python train.py --num_key_value_heads=7 --head_dim=32 --norm="layernorm" --init_std_down=0.0
Each number is 500 + 50 x the weight over the matrix's rms, rounded and kept within 0 to 999. Layers, rows and columns count from 0. Numbers have three digits each.

# layer 5 MLP down (transposed), 896x224, rms 0.0442, rows 207-328, columns 112-167
465530532452608562523472518534471495475513478597471411525422531437448488591462450530462480402419528448520416582486509464523450504458491502475506428623543541559529516444
457510501521426466515490544462498505464570538399434473398491533374439497486475421469500574520533468491504495534465508521483576532523534566625473442452492580455543517477
522430481464578449475559504440443499491475465523517549594484499538548469582527408556534542537379615499535416401475466450458505520519463480598410400478517438532602473480
477536444484448543521519456572521471490564438588500545587504462497517425456463396492538430572436496518538589469583545477559513497528461410516540408644483510515478527508
409488543432565565573507541484498498513523509510513534537495547492530588390484438460531507447454485625489475467604518442469643534617508499474468548519549503460375480497
559604656436565554462538588447440496511589506445560446407497526495489487441612433470508448436464498527474421559504471409512507491463499551516514539499541473491517555478
529454473551563553629471546500501503434504436531440541550461524498439471474441537450577459525562500551458530482440588501524490541535487485509581487493419513510500519439
432584449512490406520506437594550602455518526535453503479520493525495513532576534512569445558479480484536479591460519596520437426547468516372505461468521497522476555467
498503516512490471520474461434562578501420530605523477486605449561469525488465405506485567481399493501573606559453512464492429400460548469472510568476484465479453445536
433448440557615511485566549566558521398461467505454558439599540507497439468478504467482494512499490473537424475488567499535513449497504498543480453576468532585385493490
503541566505456544546428545495553562483498494431512489522471380578544587496469568491539553432454435457453454570442567485472449465515477552505486503538501497475562539434
454544467519501604509451561576451506442499582550542564536470472484537417375525538524430522544408537436608440525542535471407556528475498485467559442577471441525422443506
461506541518565563559491463561535482502516475543526500536494435492549455507544459553442543529438467415500529492484501483517492550433459482476542554441428547488505453444
558522522504541628511399431539438499485497523618518530523422559500519551527527491594434472452476536466556480430537515548486491473506536541496602555512439483567443584492
410417556521454436538532525553532492411461515609588467427459502521500541494504545485473591522517536491572484443542480445369601436488483498441533407477521482513476508411
447410455482592538588522466602424574458554498492401476487511468446491441389492536550536450482532489514566561522497571460483469426467428520502488569582516579483513593425
517454483501506539476606567458501437484566459588412485602520528537562467476527445550551570476552492533567454460480469418502402502486495475560473464473573483487519468615
509537542552522510440480502563443583437547614497480534462570495475427489573555515593480583489483507481477509524449545440487553465428513495500377440480513498479551450527
394468446431483560518518454580586597555500525472482449533483480524492533471432468437404469460462436425574637547553607537481543478421496461564431590505542503451470489431
433497474511439531533484536544494419488516495502559503448538510540445497482531571477520503542580460523499458494459430561555440484531513533489485455580569483574458527545
547514603454491369457535443491454583548598489478526473518474469441431485392532545490544502534538545519413415525514495497465472438522493468510511505466543482612501596521
535392487481564542493440511598557520437448510468445509465554492454504537519495512435564435493495457540460456513566562453544449504466489478599516388507505520448513494514
525430452508592540482502526580477541502539509491511500522516541553436444524496412579476524495368523505491560520482523466529490436460455488524478480516534556552452427495
443521553508486463616585481440526623450579503451509499475472517545507570522576540595421559530560508518508496492417460570405506477450493538519501533521504598495615486552
531441519472519535507458476439503504512463484446430471534495542457499528531438614494554470498476479554406576501581552441533492506526483476454451441471508557458467451440
536444483473466447498436512509527575560477565489536428482491584567518587453447455539520498460392549478575421484425468494479527436449450565477505418475466540423449598557
533450547457496554456516478455506513507537534532393487581450461515572534517555490449484590494541491456483489491486474471499406576500587561495474571475483436495493516477
439552471524471508517480451532542491486471564514504437530574509522428487587436531574493567544506456609536566456576453510481450527514565414453581544483487495491552534538
448512442633578497571467466484423467587578467520567452542567487515546569500592559467513403490470493512438555444531450484472652448463507529523477559451583459595454493538
495498478521408514507450497542477444455426458515484458554517533448575546474461493470533464479568534434524499450368488500500563484569402501389457525450427470463380496510
547386582435446388500567491421503540475533438476593510628391414578436417460572566461577430543379582593498432363467420575692454453556501447517560396549513494494537576432
525445466571447509578512493461502450483515533467558458547510529494476540414484675444460582499565585422573477454504460428514513470502472563408602491528495504463528601574
473474502544511437432516492517535459487537479543537490538537487486453486439520430524512545521468519525464551459545485467424478482501514471480513435451504502461467511564
473455498435561483567526495449592412553571331434609463594405466590266511399474424458505498449404588526533505474558503505568493512550511438464560523482550513541540540542
642465499605450503414447542497468500511545538477589445515519501609565555466510486439503592477452541520482428431543524536488533525492570423444480493495565447476488510460
417571545478483481457566450460401532438480428450552532500464567525463493575559474505527513493506501566516423459542438342535545447457467516427560422574462456623543624504
424470486519495464557477563501623512456548447560454532514585409554411469490436540398494513515470411415555613459525506502566518508459498434478481522485552488527527506553
459491466499545572525508404510514500510474547523445416457477450502437369479483481525471437551510526447567453524488471443478498483532480617515451541534435526533522506482
542489534457442472535493475436467468506524474445547508438508467457506480484499503489447496562525501542543486563457519481468445559535512502397469484450501426453508516474
525542474472477537567481460488491566443541572560494435440564477553505533468463497484474547440480492513559552582492483522505605542525505575453441446527416474421491496467
433492504508440544508452480539520522556541588453590545435413486449396501448467439488544529583536412509488449462523450544504439535486564511533566553483432536568400516465
469449355520416467444483516443560491476508569455503506447510473482465498489550453566565518527510481388546435461492500577561523497546466471626520447498504535470453559511
443524516499414502487520493536518470510508475478503542457491496458534458545485505494468472441455534482517495551556519503508532531541529504468497486517519471481499535473
536510465465554603545517497534432480496486501439557449561517438496415487489408530422412478493537470574531453595465536477547564555551598561616475572628596518543502395524
519537524535538557515505522473507478547515533492549510463500556492471516427493481548576509462348461559562465483482509505507538518536542534395553398487430488553520504426
508494462551507458468607483509494474495547518543525416581460533500454581524482430458533456529493499510567504475551564469512526516505445507540477462473543563485613510559
525565387511439512426524493474470410468477559591442492506489475499507517492456506518505454533514482460522437509500563498463565582513454457410440521485504489475523446457
447535427479536502479573450463526485470488549506555490440482489397551540495546438443523504578541545479536488578471502530435484543462417506455441418469533534530558495507
476547468570486462410431509574413344508477522579550504514397480531533514444517500521523565555500485514474488531436554474455522474425525446475564464541505577548530443582
517536482542433558546491424562478503515422474465507507564573452523567475499432487467560534524446589449435552488489539492426477477397432468490522469576516482513492435558
488472493461454524542542491543533491501455548436529505517413466484523496510477568543540499552491450446494516488461507482475604421443573475599489474483482574464439506459
466426450570550495495551554561442508444472473487519446439530539408477487474453402443500495554482463573497575449469534483557482531666495479497520467511521473577524458436
449552485534533500483523533425524461483541451485601488377557500367510449515565572418546494576410568469499383608471439514553518469562560354511573466517587508509485584517
517487466610471424510502450570468476552467529504499448386502384412466369516543493551508543577472546485457541522404502485500452499453466478563314509581507510481437495472
502572552578557519511516431509509422526398526459575472440562471528565484580532536488498432495499506553501474489415508540465520528446550445517556513525528471426503487448
458500533484381534556559435517483494490471473560502493525515540483532477516510431497443431634504494571494434537499503531505475521440521472529523512449515546473445497486
561537499557535465466491559549518496487498562504473454562477468551553503520588539515561559561458537421473514502411439491471536476550546505494502517557447511471443486462
478530531594543583502495511466468443472451496454535460586466483432447555588481501476574473482529446498476485510472523502431498544517488640465408490500523427528487544458
599546519628422492624606509611538585525563468534422490540541490541565542563459488572500518510425400536465561558493568472484458522507512465616443404518479559547508379500
528441422491518518528531486464483444522524526599550442549468459513588439519461598567481470488511433516551490514392588530461531603522579488484424488572561448430458369470
487496582521487510538483565478406527481531492423549439380470546528504351450551526487456509551540370511472482411441561507452490598481472576504549553507480512430490461554
527563456505454441465512487561501546452518484508443485490450480453484496462435585582500473547547511506423513548511484540465536512460499557504504493522542512548498603477
590466469488524495509540446437517479484521537512531485490444467558593467458477551490456560486487534554530533454522412577535496465476578568489479501463444500385519450519
416454441480526463446442516526496451536491413501499540482518471448488536464484544398584500555508545502580454478470429510499606454509538576463511501571434473587521534517
387532521515460521446542496488528556500472490521545552429540470528561509486307550491405514493410519524542465560570561453464579483587562572665389563468533464596608513588
570442517533647527507528475476459543633563537515421582433555496439496438469425526500542398510577383440501412507395471558523530539506470495464549536517483527559307518487
547503487494424488467495499439465574450524447424612436555486476471423455443519636487482516562535517550502453459506504481482485475538516506525543476519564489510501484524
531551484492499501599534470443473503475461442479501456460575419529444485505512482524489456528464529543571622541472373469489453523524426550574522475495521469518605520546
488554427467422467518477541577490486522519515484552456440540515424536512498540496507553447543495472508495495466549538462472465459524456491528475545496528469581494538458
550523538532419475486514454507534559439548541498442493493473532562533638470595442532468484534518457522508622531533498542544467583499428547466465404551521478537488490416
480514559558438562496526538490453449497520509426466441454533455512470465574516622506414465441541546485531593449566509544509589493459427497429631536523526618430424488449
441415494456525472549452522497470434475497554519520506473557482477538504590571439475411502420443480547443464540453540516495384539511455481550461488451544527526550513541
517497471490493581515525607524496529566449517499532553443483533511517465511441535584492403529575451486480479576432528523454517490499485557366546531540485423561572491472
544554462575512488476492468435525406486508505526441466488492492438535521473559465484504481483459516450587527549517541528480455554477548483443522571510547555495475432587
518482504543537529491447562422474484510455596511515394439487454473447521583529484565554545472428515380477476457489489505539415528489513521572486495446515464545515526497
540500456600431560480488466294511524572549421474570495524535461464524421412517480410509477536536469460612451401492451516546555461594541513570553469502515517476428512470
503487516422564459528467539406495536447544450480544527462450438501485547400497434506486436535535466471506451408514483477389549489474554545462510415511564488515581501414
501655472465576497461467456460574466477500552393520494543495455518447534569537557538443471471557451459390478519533479549543433459505501537470532479539484509465567524504
520487446537477496447471528449510450399480459565416476402467435526485534542474499470497518484479548458485457525531380600569474516470525644501511540503471495529562540558
485472498539477503511523475469496592498500476386496494496530463497437416378520553456529469491602434574522464460502558490611611583473487514510594558494445430583497565591
484437589505466484455403542569532455492555414596405420489513466582521519486478519466536596449410526571477538448467530405462509479507504455562540437547569438541525506486
407485514413406600503518534525502486423486468599522429491535484517400485532505405499384471500477451506522515408475555509458488517472503440605532563521421523596542440598
571555433501579398518458473501493525516464492454514438545543628510477587504433536522512456465519475473541547490525415466463533472495520554537477454492425657504448536557
507461532564543520552487526438536480458506433476497448475510574525507414542466477578527460430452558463532457436540508544476543525485523489554509515433497579491505566472
491506408534468536516479540518550519474436436529446563574537468562461462555437396495520547513490412478496526544497492541492410404392420501404556547536549551448517543507
506540503500622515424522425544474444473538445518450468440498499531461461519450619539458475555599433489557465532557462480510570523414544444557503481389491578509456630568
463581501451477514507514411443424427606597524480523481489551484537557502403558439426537388507465479486489545445555523495491533531515528486474464490523475427410506521579
446552554401475576540506570571452443452492572622469535533489458572578404425470519453463510492498546361470406483493532571437547443431474500536445470471455544438566525520
570477495594460407517501492567477477502477565418614512563528520577556495452536438456534429556658532510504558556551565584418470427591452516546630486539623546513521487508
599392539548438462419491513539517573556481523399519473514440448523385450624541574482511423484541553571452504466512444473572405517519424513420546480454555528488522553384
355555516566451487537496476459471521508500428453505525441492454450437519588553487456478565547519562519542557542502496445516502583391465405504512528623458400529440456509
536521602458514345497509513557566466455529588444405539498613440595501537392425596458420574464503304701455501501552521486555495479576459403473449457353516494542447536618
509509543511497483528469545510423463558485476550492523591483513574458468493466563524497480539498614614500526378407459463554429522514502491459465478460504399516512496454
484537603403499474545487470450442616509440514444478488490525532460575558541599485504518472482526433488516561452530526548580574518504559541531396417590480504480565509480
522490494451454507501440508527516526489426585480529513537469496546526540526512477507489494488481546492447407483542491509500455512525519467459459484497490532488449479556
444598490486515454500503530541465534557521540430466519519518539530535517348439500369535445536487629509480422440550455499512501468534507506559427602525446460547487541498
565557491467511539482457539516453488469496491417506481482448489509544574465446541512504436566458495535462483530459499540489548568488568549533543522495571477449453390463
443422410476527559556505462508500542470434530435515555555446407502465543430591533550531647417522573502549536491401501481582512372563624534498413514494397451509422561485
558395723418567572504464519439448526532462539390508438467467428413525578552520504450514435394532368569569527469409420404563454493531553516409432539545530460524456619427
499489524473472491434422464533501490446477522514535511480509470444476484543534442469481469516509508492451519531523543506503467503484483442506496536439524466501536500520
421543545514532541495513523597530417510520500541511445505607578464470609559493450447442437426558493490517472410546456582504570594425551597399545555486549512499496490578
520578411478486524490447448508464565430408575559526446543500419507502523544535389475487486504462501555567507530542517539516467430467420427465455502536542496498530463541
579450407476518499540507506527547525510448572469529464430613454538470447479475414480549520486536457477461526468490516593484509454556466465519500475473494445331478539433
526479502401519433444580443496508487561543461472523467565468576492525495458416382504492527466424537511433524539535575519402510529525511577549539450437490497524466468629
524558509479444562509505514521599476493419590419478424457589494518468515571461499539517513409582469473611548494392466540637502521501390533522426493451477561591599429538
499546476529509509475586453379490546438538553466455547527468535482619471557446659444524499506469485443499477435485567483418551511536531561468524525495450472477404384538
491604567536394486448558471513467520452505538411497420458503510441493502454574499558459493537522548554531546577469495540563497550535460614572437490564471449488481473543
583406462515564536517508513500458556474460541558492522496544457403585457542486505509459468504466510579460499572435538554484589474523508549577547425504579514567510434451
517491516550485513453478455504521489475498495577480575524457470495530525447504497521514530505410584360521457424542473513538543441477569449499434528538541524502512543509
490451597450490450480463562446498566472511454492516510446508516542519482517472484488504477498465462534430502405533493422568453505511490539449564520511533515561546604464
512520532530526481565487582437489499489567482511537515508444483552542570326472543451498542444455513472424469440514576487534541492563457528563517386516556428537472509528
558518467417449468468464409460549554396546481421403515498489507568512562468461550591454459546484515520475491458521490513519486505504556539459453415502448500443490481559
449442482484552463503547538456555496495511483482464545465541515517506406521534604516532433465649415411446566520462440433569524476519482388578586488500471559492505467524
471495543520480486456470607479462507559428502494427503566550526451490534476534458569426422583584542533474537611429462521420354432467563409465545494531490435451406421495
479494633421459438610456470499496509478505502479527477613523423443500489482474468506522556557525486536482467515522585535508555469480429478517422559439529415537516493447
509536475547503645517536540477463539517566510479450396472522373387486424469612484553615538432580399429415508586477467557416453496455516530464488523505569460525490533468
511543577546461604503379480629481418458661529563509507501578542473404575504421570388545463386483570482435382454405501556495531505538482535504354539458566403479434463411
433400526580512469566482493577544532527439533470562500580484497441422509595492616429492471502445428547450567523569634506576421541535516431533545447502446443479559479506
441531492533393425502463520416463550502516470439511644558496481527574519512498474515403541425376550457646550502422501470513544428459373496630580500439489481529571532577
482456435549416525512431454482558426447557491432497468502437494550585606446499488478425453466444551533471548504449602475539578476509463531578497517558441497530452437445
548535513623549604504485575467417476468479465477556477533495425469490448517514558414520499508470515493539523438465555415443555427447521494528510487522481482470444491550
525504443475524543477546440511532507574540477508503454502595463554516532470450630500543454502473516503568474470498510497383537485416435386556458549541419503498470521537
# layer 5 MLP up, 896x224, rms 0.0552, rows 208-329, columns 112-167
500513543495607548528476459528504479459479454497487432470418515485471475532473456520458580533462434451489418602498503473513502579441503521530564516476494492504476486473
466539548561484514584464449559585464462558462460582446535498465498463530499537533499383463479550453542523531528552432539563518437502552485413511503472504526410454572549
517441534464543513562490499496487551493532395499472431565452486437475454491533574417507537392560520469398507527327480474499499471505586486544472572483414457591490470411
491510454547466477517493434477590507634487558514448401540541433473549487574486571498478464463545505434571547573379446577494405577402421486550457400419480528510586519511
542476429467525540570522508527475575488506431484495556509552459482566569561504514546432487523549487478470485558450467510524518470495517371590509516505556516525496451529
512525476460435470514532484432463459574509518452502529477450546518543540565549503532521491426485491462605506515499488487442561494486451486535435435492581500479519424463
534533616543540464477562568532509488565490418488440446526474442434585453482459560565484569446527491447437488505474471414533514589388543520588451491469510499507630424518
458519557475571438546474550510495569567575386557528532464418549478539492480561505415494484438497380484500661514418504401479524596419515489555467422566457499465477453472
611624443581561518518490555492482451586500510492436357494391466441601517534476519544533518441536441530485505536534523493460430534425537479423530551478502466485449506463
442481527508522471572461562522472549515588587552543548463447488460502524441517451455486477461512520507522523505507464434469513531510605516575547482443550520459455429502
616496493529545493516462462544547477557490453375513534541565536450587452569527530465524469469513543540481495506512492543480425512444397430515494543589489438448513510392
630555480523465504474568488542562490437589523469523515463459514429574492491499472547463465507463471506559464543515603587481526505494455459519440531617502491495512409554
397478495483537494489524559501527574502463433457476486507590517455502556520497456457548611428528378482424496521475358544478448520456462494490459528508506503462568454409
532547466528546498531556520418439572493580605505538491530438554504393511557483547496469473555494517504476506489491574577581439578498484439468563481480503434484552547513
475529526482480472499523490439494343586481500506525434419496573583545471591537410504485479502570467359383497521459525496582480511414584432578548445456514491453527469610
447488550521479529495532505536519414436513493497443513546409556469493663541566506475438507479535515567534518568483402527491538511365587390481516521421526464576493492532
468475428551477531504527438508575417521534480518482449565429492525547483470560450501461433511563479478514531502538559580448446650519509498540542547493524504492495584471
587450458555504429510509566465457465514556480526509584506538504540573509544538498556560589464645518481410438561425471523488522553668488460520569459422444502368501570418
560512519484586391511550493494524564498459426530458521523503482490589475520492449517512593505497574442424453552521526477506521497475514522475503539467453470399460469470
529464508599501681528496512436511445496490449551510424506540525527524509617582468540511478490552455502478587487430438511521462589510461477427550466453498532439540463444
409499520560442515526482524485544545567539535533538419458427559497495529464531527532424504457580549514514559479389458616417584540535579486569487543585511391565451458506
551541503555469487519534499399482440567497511457520492477412479432568513492488539539499470479560580474486374518551512578455523553481461505520569535519502567396460597492
396478466563515517444489483524522478600452462585508421382477543483555532604572525459420612524521446489479520532511615497452524624499557470476578422424599396514523556481
479517485485454440535549490491568509478528501541493456484492462549499524446580405532461537505493524437565469493463439577486522540507515500526530551563436476502504548524
489548498488488541537529499480517374443538495395504545499480468480530462502528443560492540515558490505507609542540521487530536473509527450576504524543556496503606389509
499592427499478465547496506564463534551496487531546428545453522509519547551546462541428504528464539536472509487609518444548533500438451432553485525572511586569503424528
516489506439576441485530569539461403574478460517478516528516520509553391447578486489506510514554461450498456556509487500438460611474481511580477513544452507417481445546
527406514431564333502457573566478510500508551486481431496454496446541427494491448569479511538569420483540611609366546543470455579535479442426555494473544518571404524674
626594487476519530538540449434530508523539562425535495514495464493501471537494507487460446476452469545506446529502549488540501566507567470544530517568461462545635494510
473465520481530499615574451473611501516552679537538477455358535447478514533549463543454513484650497550568699547414479561523550485543591475527557431553461457552458496486
615606556492481551574521521475490535419495639470570564543519467389484556545501624464470593485606515550400462513449495499531537496480520483516577446579395463516495484428
551547480439482591572532493474466531536480526552472463456458526493583539515463564506494465500508536484514463533506493511538482515528462484495458539514527492515529452443
571474467540483581492498546445499403528456533515445529511479499478573496583482549563510566576518470504459585516529480479452411549473411513464479409462465566431503444525
386586506435501596544461561434521478569452416457475455485541532518602511508492474496479493535590378473536545571501557533457499604509495501534458520422427548509442436585
556541608500549545508435454503567535561525522520576533457469547474430516508481423469475534358544547537465478515425513568451477510476506465465491564519513383552481533551
534473555494551462491541534470498487514587397573493564413326556513534504551543486537500564423492609516485459511477483494416520493447491500508532562458477436481585518585
523517576613449475508498457527552489494503514590546504544466528557554498519538538547562474472454453542454532492666563587420374504547486465484515454543445454420455531465
483529426493621576484507557449499523460556513629523496529415537470491514476522408470526522480512531444517465495450553517448446494479506523545553473452491495478441403471
438564476584526488510463609452518529502486345456445529591444504477499510520499460504513459435522424458453424474562457572545473535429495521468484550552525585548616512400
498517569519464412447587483515437532480509450522459548574544517504493487441586543468464477503587550550514425509465486560431523472493487443469530547546441438486522533470
410470500426540503487408552503542486553611603517561526449469547502525510520540518414450599522502462513577502493358476474460593535482558494527469496494563530508517445544
507426483485570476484421527507494548485495511596563458555494532489459491464513510516529535573560487489530512453448487467441484483429522483539514518463494539509476486519
421561498559494540515422475513613380548441644593515478464500504500652509566463543483535472521561475464527545560474529649498440529404473490364525454462458432456439535572
544603496550501464513418501474518567476475510528490537611476458440448533506471524490477454428608514467450569488457508492533470515564403478491495615454450560499555525515
440462489494549615660411533505539641590496476436543484481507494509576459548534475542474448465474436420548502520463431531444539448563566515466580538478497489403451520522
510539528526558506534353533529519458523598488458510510616488627477532495469490463482512484533477527469577427483546415568551481532442533476568553508512496511442483498585
508651535536518511550513587417491543532522476535512465522534632545481478469511498561471487467507444467497466510539581467522538507465581449562504519397511529414507419480
464582505535515545526435535551501544453484514405475459506508487444431535541582496555491467508546449560516478516488529571513480585549537467505506472497540467456556481557
455468562407533480509418500477437500433521460588523484447468592498492480516535439523465560530507424347453504488520446473475514622435473441465478523494639542507476531385
513543419491518425506429433446536501618593452638519489508522468519568438437526480476534424458508439468542510516441525486478541546536468459514457502519528528576500557568
485533520558508460494448474515534520482561633492487499569476480541454404395483516529506472383526459452509499552454535544446513577526542446450522536489550474440521526527
642580493536514440541440568554512509503532611493503439554415488542500532542475438581472494478478421531462524531494475485426473531461464524501425501576467543396509413530
490433420585526533452549519484491467489541519487525484476489499532585497494550478415461598566546551584539560531505548522567522611420483438552395456520571470496443473505
500484479463442576501493481475533482498502525521461459605420584443527537506518431543469581469575377471566551512441439477527356536563487494423489516484473507491488504581
537522471555530506516568475427509482582521511520504493430494544496404409506512566460469527474481524462450501528499524505505484518511537445531526548516465478482513524459
377484571476502445540516428435492431538509536498490530458464440501459457456533463453450459433536529380553505540532582542568427520474505472447498485496470446573456499560
559512529440529477498506499521483605500543556561469507497610445593475421525514508547423469445536507540558426485486514515480512396448496408584576448519487481456505405573
459450556566511453473469500440553488498476505406468382428497617494539469572565538475482476485564377354484460561469531540400456541540499480575502540472506433477527526490
404484547470449536532551457517511537437479385428509532558436471489433494521524546485474541517531554512454439530514531528609513511519481484515523549546474512541498630513
534497518422514414515558467477520478520565518523607528591445468476506548488544468616458501357533559461451516561546488583545513575409479464394537419506460551498501477526
472487508511577551529466466499484594499493487514530423641510567470473475511494494453438476531493449481482468477530430513486437520488477513441537455401452471506559422478
431616647542509529420497550550501469598593422460519463512563511487459494482497421569537489493519518456453466551569375561567472641446532479453463593473487594473481513479
530532545574521450569479460504492441559462513528439538473497448483491416476504430406452509465528479458488474515470518462470554484438389485548523573496497563554501469505
537539513534593545588442538446478467560623526469528545500444559450453505484481521363496494439524586548446583474481517522423503562486479514544440500485466434496426407491
457461479565511460509546496510483416475418546480479486543471548553573607604570577574468561540545502472459524589365535543448540525467471418436514579516532497445388454414
451578521604502441518444487491497427524503491583537517484435503510518544541491501473447569438555456472443425549552560529563501525488490489512467542492479550497437434524
527606485509546522484463489539465521561557505534538448475490507521499629527501473445455555450531399449368374549455537464512438531472473459443454447434510443562496508470
468500572519533521483489504507484384471465465409477510418470464513492524563469459510472506424520481499607477494481462536570383544528467452384523531511400499430568553475
577442413454581468571514496487501518567512551496480552454536479465520474510528442522506512473516585538536503518568575478478480424552462433452515573510397526505504474521
476476403560491535522418564484508439532527403383495512557525538528496530419485461489434584478500435422440517506573492479592451495531499433466522452447446490545557498532
551556530609433486483540518553536489557534463567512467397549551555458507565469575486448455494585478467482585498474549456470503468485482496442524464504512495504430488558
529550453549520484538575507469487422396586616512519442500480560484553477488482469435444502450518564563547468500485515545493581506488577465469566593498491509560507485608
398606580510527572506498492469518597496508507525514499455403466443492518477609441503482496526572513492492618487557562453505539493467538455455550523481523422424462545517
473512537538473491516532478482555526527564498548494580483460603477513451509602552445497546523539523581607491530476536469531525444372502473505503452554511508495455511434
605441491527596486530515507557537466531543542502467453606478507531533460578545457622472473516459491459461565564459463464473443512574508478564548410541535544474462442499
609561502564471499501580509506607484569470542562610366468520486516557432494503622467481622529546504655402581542491571589573448523591384494504490576512418471500499548484
552515504500574488527573518454422558546437483650433509442441482456547493544463472550526547501508634493479538540493559452597460549521418440576541436472554509532504477494
476546506495472474525491510532559483555489524532486461567374554454497427479522523491470535472510473506509493502466597527422501529475495474516507517510541508518513507532
641553413492450467504455527500440491602422555545520433528488484619563639491550457497479472535483590468503428522484500635468468517521544429419474550409535470459450420576
552570497538467382582532455466490496482487612523575414487519533494523586523523543512480449465565459438595607529547604549495485533461513488425541497430414475465523473525
558450493562553555546486495574567453504494483642558545447503547462464417581485547432450390495488448486510620545547504472458525511464427449413514443550531484520484533548
485433516520469576574500529515473522427439459494474394496515460395502482512542445520459510473526505548618440619439485478561557544429468446483502441540550587568418574460
542509440405534512529515482616540517559513621619515478565523536481536555514513493473473546565530472555534531541441465457525471515540446476400476449456541472515551486520
551520566548510476507531467458511444481508524491537397529474552539535505553518541568467461476478524536462458482539506472491568559545567468547541433516541465486525458635
561477501559511436513479532416461539472460515482511454516456617430572491553515486511524583389643522500430507527471589661473441555492473492528425518531431489540432461542
457502510525547479548542374474528438459523536486525509468486539417415532433525525450524523507537462497521530511528489494568510505475455409511527549515493517580474480566
449507497605542443489477453451562439506488425395605527484503582522462556576546491435454525565537466615460550517496484528534479500465542503491510530560515449618509522516
516413471439567596562366532473513507547507480517473435534514511508511501492513510528438515455458491490481508498481425448498489502501554481432437523462473518471393457548
450498497486484473542562474442520552512573556535579492470495619460576455587544434426479536473508453495605555522410464503593621558498568536440605527508546522519426490545
520506450486500469515475499485441493554513473556527460475554548579507559426536397512509497536547340379500439506469472530576428570434465484552493548494589461501587411631
563474591474556414526504586514503504541591487488535516502417520477566520457592469493524498464477576489468355485483437543478588506375460484450526571530484470457489571583
540464452531513447499489407514531511578598542499527507589399458491509549478528559481368546483530562539521524532495616515502547521553532510541482438328512457491466506475
513545516582471501500498440572551351511519497492490558465577552585534503496413474571433553575516529515489493609436523544498396488487411441466497539466508528552564540535
549447467630595543479498433496523536457481455443516525556516472547477381465574520509379531483498483507541533503538523447511470526515521484423567488591535512531490545519
585537510567500529497503530433513470558512469547459415498491499489452460591527523581485535458546481482516498512386474464457511513445478487526585448491535521504543444513
518478542515511465493425467572517467604523529500501527535460564478448504544539577471487532443493475393495449572507524482407455543489479488440443458529542544548480499547
544466546590465434413534475448593427545480472549501459510588550463466462573477466431482402545511451490529481526500563601501377540416525485500480469559472493478600502517
499514417524537404416444585460492429532528498628599465519614540640592549461549510468479392533434514472472432531565517635508444461558503460554548539408571484502496434601
509506456468559480530582529504516533560643494460540491512437508440567532476520574574486476481518504514495515496438441491519542479483545525433526481577467506504473475543
608468446476460455500490468528412546582484529453489580508416532478541429463493526553531529519541602529446535537456593474519497437601443465514516526500381490530452571384
475458552509594446500489502449596476583579401474506592570447588444606574478518552543545504466524411516449546489482536477555457583475568508522461430546534513479489516453
410528481448467407480486447453531451470519448597526509511466489542573629405504471474385557484516472471482513568542384393509541457487501425530475457572514610517441550589
514480540522594507488475540438514397416480532463516511588322479535455539540485592502440466502515526528627518584481452534518457412439502509423553564533481462465501541509
578485589492613470534531549462542446466516442464509435531493517553617558548525586514489554478437529505423478545542499483471630514493574478523522520559574444551582474501
430489529546528494581435462467454482477540445513537489590531457537560486490506436417430564383552438455455452508496440605392545553395483456480478473529498438520484545504
492398489421555516444511499484474511524481584553535511491448568533500519443493552496405561497545536499583421525607480463490458588539480399501410495542555502530498556525
495425458579552556476424480563508499551524453508481422459489566524529434495538494476489515504529436491483541536427591470448482550526452452496510495500416482469475386472
583553515529547502520496524443560602481467552543505461497484586610540503535556531551451425452500534488498590501403568457369411543471488513415509331457414550500483356570
491557527563508531563549466470489428528470468506450415469540455459458473483504565484457501446594525460513435584544574484432498531436499452525447513426436524470477378490
463552523472488528446510471512557568518411513468444597461574511486470467524551534470387446504513526455515540624544477491493476473494535478518476484425492577556469518455
434441454624545357466433554545527430543437437579516447444527521610565494521547494467512563523576515517511586601514548503478512533493453432451484463482568476426543486516
570573539507537540551463569433470501518465483536478449457452470532546474563499513509316503500438483553529496523524479548560452588450505440492457516595569552481546522457
532489474527513526562507520513557542490555462503587553457422517519496434511481514507420530462463476548473471472504622466510554488513541470489486486497523510445465512483
484515452542513444456473462493491476526517465553550496491520479580521474456597487499476479498493432532486466528443448547532512609461615414521591539564447506519457345630
538582548478441456494554460483486520470523488562564499473460527513418624500557488514388534549521484559590451511577418572529510495409511448458495543505450526469495539580
541488506567499498545530506487512462565435584451524451535504446466522567567494538415488496472542479500460580604456434576429358599493527437507422525564500462380422515490
510401461500470544464548484382488434483512482535503509427579523573576549463509373491475501448598518401549439480477413448442518548601495529499440487430492514416524443481
431476562542422499550397510616474564440427543451494502540540505509448418589568498407477513414583516510459465525470463581348491572489524451405481536592531470595424547473
528506483545549416516549493512454416492440589566463460508512560477456549476567501508505588520483528425467503570555514453483457455525482492540400492485536440411547527467
502498534406508403527540493534586568543575543568559400504545551471537529500534481553472508499503467493478469583471417554532470543507539519497512531504515469492499472472
512614479425480475459456515460567511426618645427539479558442511570537513541491484511407495506534502523528576521440558488493438532573547480411493500534472503520481481584
492519547504586582497591499366532442528478469492510399551429504463495524490558521435535546443593483559503505499514492554615472520530480469431487584547414429427527447480